Weights of a small GPT-style language model, trained from scratch on English Wikipedia.
Architecture: LayerNorm before each block, rotary positions, no biases in attention or MLP.
Training: a variant of Adam for these matrices, 120M tokens.
Each number is 128 + 32 x the weight over its row's rms, rounded and kept within 0 to 255. Layers, rows and columns count from 0. The size above them is the row's rms in percent of the matrix's.

# layer 5 attention value, 128x96, rms 0.0546, rows 121-127, columns 0-95
size [ 89 101 101  87  93  96 106]
[[131  60 168 101 159 144 125  73 106  89 127 118 148 136 130 158 107 153 141 149 165  64 140 131 171 112 142 122 105 110 148 109 144 171 132 121 128 207 158 111  95 123 181  86 110 127 103 128 179 101 139 176 151 108 224 127 110  83 141  89 110  92 149 121 129  84 190 105 179 106 146 122 166 125 194 147 126  92 151 136  90 139 120 118 174 113 155 184 141  72  63 130 103 123 137 127]
 [165 131 146 141 158 123 117 118  98 158  76 145  62 113  70 117  70 140 128 151 114 121 180 139 145 179 156 137  93 137 142 114 145 142 104 123 118 133 104 102  94  95 133 199  62 134 139 129 161  94 138 112  86 169 216 178 150 156 153 151 154 153 119 114 132  97 135 160 113 106 186 127 168 172 146 150 181  91  98 166 149 115 144 137 135 152 112 185 138  62 147 147  82  78  94 178]
 [143  13 128 138 160 174 120 164  53 151 208 140  95 131 121 158 125 137 171 121 104 109 136 116 108 133  79 120 123 139  97 103  85 156 181 126 160 145 170 121 133 150 155 143 132 172 106  75 153 188  88 122 127 134 191  98  82 127 154 170 113 114 116 142 163 116 144  67 166 110 107 142 123 151 135 140  93 146 102 102 131 128 174  85 115 114 140  82 131 102  72  70 125 151 141 113]
 [137  86 124 140  99 140  96 150 139  20 129 100 149 216 125 168 118 130 124 106 145 125  96 138 114 118 109 161 164 129 137 138 153 114 171 184 205 142 164 154 102 121  92  69 147  85 142  91  62 154 137 115 102 126 117 109 102 160 130 167 129 146 145 141 168  81 131 107 174 124 110 179 107 153 126 141 105 110 173 108 129 166 176 100 131 133 137 193 201 163 153 144 162 137 109 107]
 [158 164 193 134 127  98 117 135 190 196 109 145 128 112 166 160  96 203 138  97 194 168 150  92  81 146 118 131  91 180 104 111 100 124  85  80 134 143 113 103 172 133 142 180 140 128 105 126  83 143 132 122 113 119 159 137 208 144 156  94  80 144 104 136 127 104 202  86  86 110 134 138 134  68 132 188 121 156 149 139 117 117 106 150 148 167 152 109 137 150  79 151 181 124 128 138]
 [113 118 140  85 141 112 107 130 145 147 135 129 124  58 156 149  77 149 150 145 102 133 125  91  81 142 121 146 144 151 112  95 145  91 151 179  45  81  95 113 104 126 196 229 152 178 122 125 124 151 134 140  42 119 119 138 134  89 154  92 157 110 148 109 120 130  85 126 107 163 143  91  91 183  40 143 132 141 123 118 101 185 111 143 123 149 132 146 164 113 185 126 111  98 129 153]
 [159  52 100 118 134 115  92 143  56 194 166  60 192 147 128 121 147 158 145 128  92 148 125 135 114 144  76 145 120  86 134  71  68 127 153 144 142 217 117 125 148 109 116  96 131 129 128  60 144 119 134 128  79  77  58 138 128 141 145 107 126 115 117 117 115 130 125 139 121 161 105 134 117 127 101 157 133 106 137 144 176 135 196 143 135 198  81 138 122 166 163  83 155 153 116  95]]
# layer 5 attention output (transposed), 128x96, rms 0.0668, rows 121-127, columns 0-95
size [106 106  97  85 100  83 105]
[[165 180  92 167 163 160 118 188 127 155  92 104  87 145 149 145 113  88 116 141 120  63  57 113 137 121 140 130 129 130 113 128 139 121  84  88  85  95 149 125 169 108 117 142 118  82 106 144 118  85 133  86  63 109 101 154 105 131 163  92  92 159 143 114 173 152 115  80 222 157 109 178 146 140 137 183 164 134 160 182  70  94 112 151 123 140  85 127 161 143 143 143 169 106 144 175]
 [102 154 129 107 134 184 138 150 139  79 126 117 119 127 110  87 120 147  94 103 139 103  46 160 134  70 129 129 186 139 150 163 138 117  98  96 106 113 151 141 191 137 137 172 108 134  74 103 133 105 133  82  69 118 110 121 121  93 135  85 117 127 149 112 126 146  82  93 179 110  87 174 126  87  58 180 126  85 191 122  70  78 125  96 126  86 124 146 142 137  91 124 180 119 199 149]
 [149 150 115 164 131  42 120 168 155  83 119 106 169 161  94 134 105  84 106 198 135 127 152 149 116 111 194 110 120 104 137 176  88 117 144 139 133 125 134 155 141 121  93  97 111 130 125 156 138  74 214 154 102 101 143 124 111 126 104 118 124 139 102 131 150 138 123 189 151 142  76 116 141  82 164 111 149  90 193 169  86 105 110 188 117 183 179 115 160 163 134 178 119  96  77 168]
 [171 123 136  79 125  41 117  95 113 138 112 130 176  73 134 129 140 122 173 185 115 100 133  99 112 158 148 114 128  59 114  88 145 108 146 217 139 132 156 146  97 140  92 158 110 127 134 124 239 108 138 157  98 159 133 139 158 132 147 164 146 174  90 166 127 148  66 159 142 185 134  92 147 151 137 116 173  76 146 152 131 125  98 118 108 102 139 131 118 121 142 169  77 109 156  91]
 [164 106 110  93 121 148 154 147 113  53 107 142 159 153 106 145 149 113 152 128 116  99 108 176 177 153 123 157 149 104 146 131 152 139 152 121 182 156  91 176 180 126 142 124 169 171 165 120 171  90 131  96 113 185  95 207 120 135  95 137 184 153 138 140  83 128  96 148  49 141 165 101 159 146 110  70 127 138  77  99 125 151 170  86 123 140  93  92  58 111 137  64 154 111 133 141]
 [115 159 139  47 154 185 134 142 176 164 190 126 100 128  90  87 147 106 139  95 173 159 135 153 164  53 153 102 147 181 158 123  78 133 110 147 129  48 196 189 145 152  43  76 129 156 109 161 142  89 104 106 110 113 129 114 138 113  75 127 113 150 118 119 133 119 141 112 166 107 119  94 157  90 167 159 132 138 128 161 168  73 108 143 122 108 155 107 112 143 126 146 102 129 110 139]
 [145  93 119  92 115  93 127 116 139  76 167  78 169 161 108 113 122 155 170 114  72 113 173 124  71 140 164 160 103 131 111 221  94 156 183 135 125 140 151  90  66 135 162  73 105 150 119 141 154 130 138 124 143 160 139 167  76 155 144 140 181  87 166  94 133 119 142 145 105  65 157 135 103 133  99  53 105 142  91 127 132 153 123 176 100 154 129 145 113 137 161  90  93 165 112 187]]
# layer 5 MLP up, 384x96, rms 0.0765, rows 0-9, columns 0-95
size [101  90  93 124  95  84  83 102 104  94]
[[148 131 186 132  97 133 119 183 107 128 143 124 120 112 195 154 128 136 112 127  99  94 155 103 170 134 104  83 150  85  98  78 148 130 137 107 109 115 145 152  98  43 179  97 131 181 192 139 105 118 118 138 188 162 141 129 178  93 141 147 133 116 124 133 170 127 130 105 117  86 141 109 160 116 116 176 179 114 131 131 147 105 207  99  60 141 144  99 169 146 157 144  97  96 188 204]
 [109 164 134  86  93 187 165 148  62  74 124 114 122 174 179 121 159 129 122 127 112 135 118 168 147 137 149 108 123  79 141  62 153  55 172 150 126  85 150 165 119 123 138 108 142 138 131 167 132  60  80 142 115 111  97  84 126 136 145  86 180 122 136 126 130 131 133 110 157  88 189 141  95 101  71  96 139 105 151  93 152 133 156 115  63 119 168 146 142 147  86 100  92 198 161 165]
 [130 178 140 151 139 186 137 167 175  78 137 102 109 101 120 101 160  81  83 104 105  87 143 164  53 124  99 120 148 143 145  79 122  76 126 106  58  75 123 206 147 117  97 109 124 153 109 169 146 104 191 130 140 171 110 105 142 129 165 109 133 134 103 106 167 126 158 110 179  85 136 112 117 187 109 152 128  93 175 145 166 113 125 125  53 163 112 138  96 138 152 160 122 176 153 105]
 [124 106 102 129 140 127 112 107 161 134 119 125 115 172 172 134 134  90  81 126  74 146 151  84 203 156 144 136  95 145 126  91 102 141 130 123 149 137 179 214 118 105 145 177 164 170 157 135 162  92 148  80 127 129 106  98  89  87 147 149 114 116  57 155 152  99 151 148 132 115 124 118 163 101 107 104 133 141 141 119 187 126 194 136 123 100  84 114  91 177 136  69  81 176 218 123]
 [159 158 116 143 147  89 116 118 119 128  64 163 198  63 115 149 166 116 139 101 143 162 143 105  94 146  93 102  84 112 147  96 201 126  88 130  98 137 101 132 153 160 130 143 107  81 105 128 112 166 119 102 171 186 119 134 148 119  90 101 219 162 123  89 188  69 127 113 160 127 161 149 145 139 162  67 139 137 129 204 110 115  98 116 152 138 124 112 121 174 170 135 138 173  88 156]
 [129 145  71 136 202 119 121 122 153  88 136 113 171 172 136 137 128 164 169 128 128 134 126 143  74 135 112  70  90 108 161 123 136 139 104 150  59 153 135  98  89  95  76 144 149 130 136 129 134 159 147  61 121 109 118 134  79 108 146 106 104 142  88 163 144 104  46 132 139 127 103 155 177 154 117 154 173 136 144 154 155 141 101 129  60  95 127 173 102  94 230 132 132 179 175 119]
 [108 191 193  78 162 145  68 138 129 121 110 155 161 129 120 127 126 125 164 112  97 161 159 147 142 143  78 106 148 157 135 134  64 123 140 113  52 119 114 107 100 122 114 124  70 124 109 125 171 176 170 132 159 128 128 136 116 120 128 152 108 197  85  75  99  87  70 127 143 135 169 125 155 186 168 153 187  66 122 183 111 132  99 139 166 133 169 107 182 101 154 140 129 178 150 138]
 [ 92 143 145 134 119 112 118 114 104 112 144 147  75 171 203  99 136 184 103  79 103 188 191 123 137 154  52 116 133  78 127  96 133 146  80 148 158 127 150 178 163  76  61 162 130 111 110 157 130 118 157 148 178 212 143  90  99 102 123 111 166 119 108 125 120 127 107 120 152  64 113 102 175 157  97 121 128 112 151 151  96 168  85 118 122 135 118  74 153 164 114 151 174 135 126 119]
 [ 81 163  85 100 175 134  92 103 164 135 123 107 120 121 131 176 114 165 116  85 116 125 113 173 140 192 140 130  87 123 130 152 119 126 157 134 133 102 124  96 142  97 131 136 173 146 128 154  95 114 109 152  44 134 144 194 161  82 141 138 176 129  94  91 122 144 118  65 166  93 197  43 192 151 145 119 152  73 143 179  85 139 119  94 116 145 106 106 147 182 157 124 124  81 102 127]
 [ 99 185 156 132 111 130 187 177 141 133 110 137 188 134 109  95 140 179 114  28  91  96 146 103 123  84 126  57 171 103 134  64 136 129 155 150 172  85 140 140  86  73  96 164 144  50 149 110 138 116 113 139 148 175 111 122  99 139 129  74 139 102  91  62 148 112 193 150 162 149 125 116 153 156 121  79 143 121 158  97 131 102 143 149 129 106 121 108 135 159 137 123 134  91 150 133]]
# layer 5 MLP down (transposed), 384x96, rms 0.0769, rows 0-8, columns 0-95
size [109  87  92 133  95  97  84 109  94]
[[136 167 178 170 135 149 110 135 114 130 123 122  51 105 134 121 159 121 114 100 106 130 126  86 169 136 155  78  84 136  94  80 107 143 107 127  64  92 119 166  63  64 109 103 186  91 197 155 158  92 122 163 193 156 114 153 113 110 140  91 116 106 110  79 173 135 121  92 172  93 126 134 164  97 138  99 110 127 154 107 115 173  92 171  96  86 138 126 174 113 121  94 105 154 133 189]
 [133 141 117 209 104  69 122 206 135  90 164 123  79  96 130 128 138 104 124  90  75 128 133 139 151 118 164  41 110 139 115 135  69  97  86 135 111 118  74 105 128 141 114 179 171 156 110 132  95 116 128  96 151  78 167 167 168 117 146 192 122 143 123 112 144 115 115 151 106 207 144 102 146 123 117 115 121 184 128  77 113 165 150  98 163 168 117 146 160 108 143 157 159 155 106 181]
 [133 138 100 135 106 111 126 159 186  46 161 169 105 181 100 166 198 116 118  88  97 105  53 177 144  69  74 136 145 134  80  72 121 123 138 126 117  81  98 177  83 125 125 125 121 135  57 122 139  90 152 132 111 126 145 131  95 160 181 171 142 100 140 111 114 100  66 153 166 157 106 137 149  99 106 104  85 137 124  91 160 133 143 115 120 150 144 152 141 142 172 153 115 133  63 147]
 [134 159 146 145 145 106 126  22 122 115 164  90 145 193 132 149 141 109 141 132 100 131 160 139 133 141 189 163 145 113 106 145 130 109  79 134 124 125 139 174 122  95 102 156 165  90 119 127 180 137 123 117 136 120 101  88 120  60  65  94 149 146 166 117 155 156 155 105 161 171 169 186  92 146 165  70 130  87 163 163  80 130 170 139  86  99 134  66 115 134 139  97 113 174 186 150]
 [ 94  98 158 121 106 145 143 143 182 121 176 121 173 147 140 168 114 101 118 142 152 114 118 192 118  96  81  94  78 118 127 161  52 117 116 145 150  80 144  99  72 106 174  54 117 150 180  88 142 124 164 143  69  98 125 141 175 102 135 134 179 162 215 149  96 168 152 143 125 168 103 148 107  61 121 122  92 127 133 110 150 152 180 185 132 153 124 111 137 115 123 124 139  99 148 104]
 [149 145  97 188 102 103 166 165  83 168  61 105 115 100  93  98 135  84 133 154 127  95  80 155 170 107 119 157  81 169 111 136  68 125 145 105  98 124 107 160 161 105 145 141  69  84  92 156 105 111 105 172 147  80 166 153 129 157 114 144 121 127 183 152 112 104 209 141 153 155 166 145  75 140 140 125  80 154  77 166 155 152 151 117 145 122 132 111 136 184  85 177 112  80 131 114]
 [104 119  97 154  94 119 103  55 150 179 136 146  93 135  97 124  91  90  93 172 157 105 106 150 143 108  75  88  83 111 111 178  78 167  93 142 156 141  88 137 189 151 112 143 155 175 152 125 174  72 161 126 115 169  80 164 152 134  87  95  82  74 200 138  51 141 177 147 148 128 147 147 124 107 145 152 139 158 123 136 120 147 157 103 126 142  92  65 100 123 138 128 134 120 119  84]
 [131 186  98 145 179 147  84 112 150 150 146  72  92 161  91 106 112 145 138 132 144 215  94  79 159 133  99  96 140 138  85  85 130 100 143 132 183 180 101 112 153 128 123  70 138  85 141  90 162 133 106 135 113  52 119  78  88 160 115 145  83 136 193  95 130  94 103  82 178 150 118 135 106 100 165 143 135 144 178 149  73 145 126 111 106 145 136 125 187 169 128  84 112 134 130 144]
 [107 170 208 170 146  81 143 129 162 112 104 143  78  73 133 163 120  95  83  33 145 141  90 136 122 183 148 158 152 135 139 162  91 102 140 148 124  88 150 118 108 148 159 150  88  89 121 132 159 108  93 173 103 150 152 147  81  65 133  64 148  86 157  66 121 103 161 128 201  99 140 155  88 163 182 120 161 114 129 151 133 113 132 132 133 130 117 124  90 126 137 139 120 118 146 179]]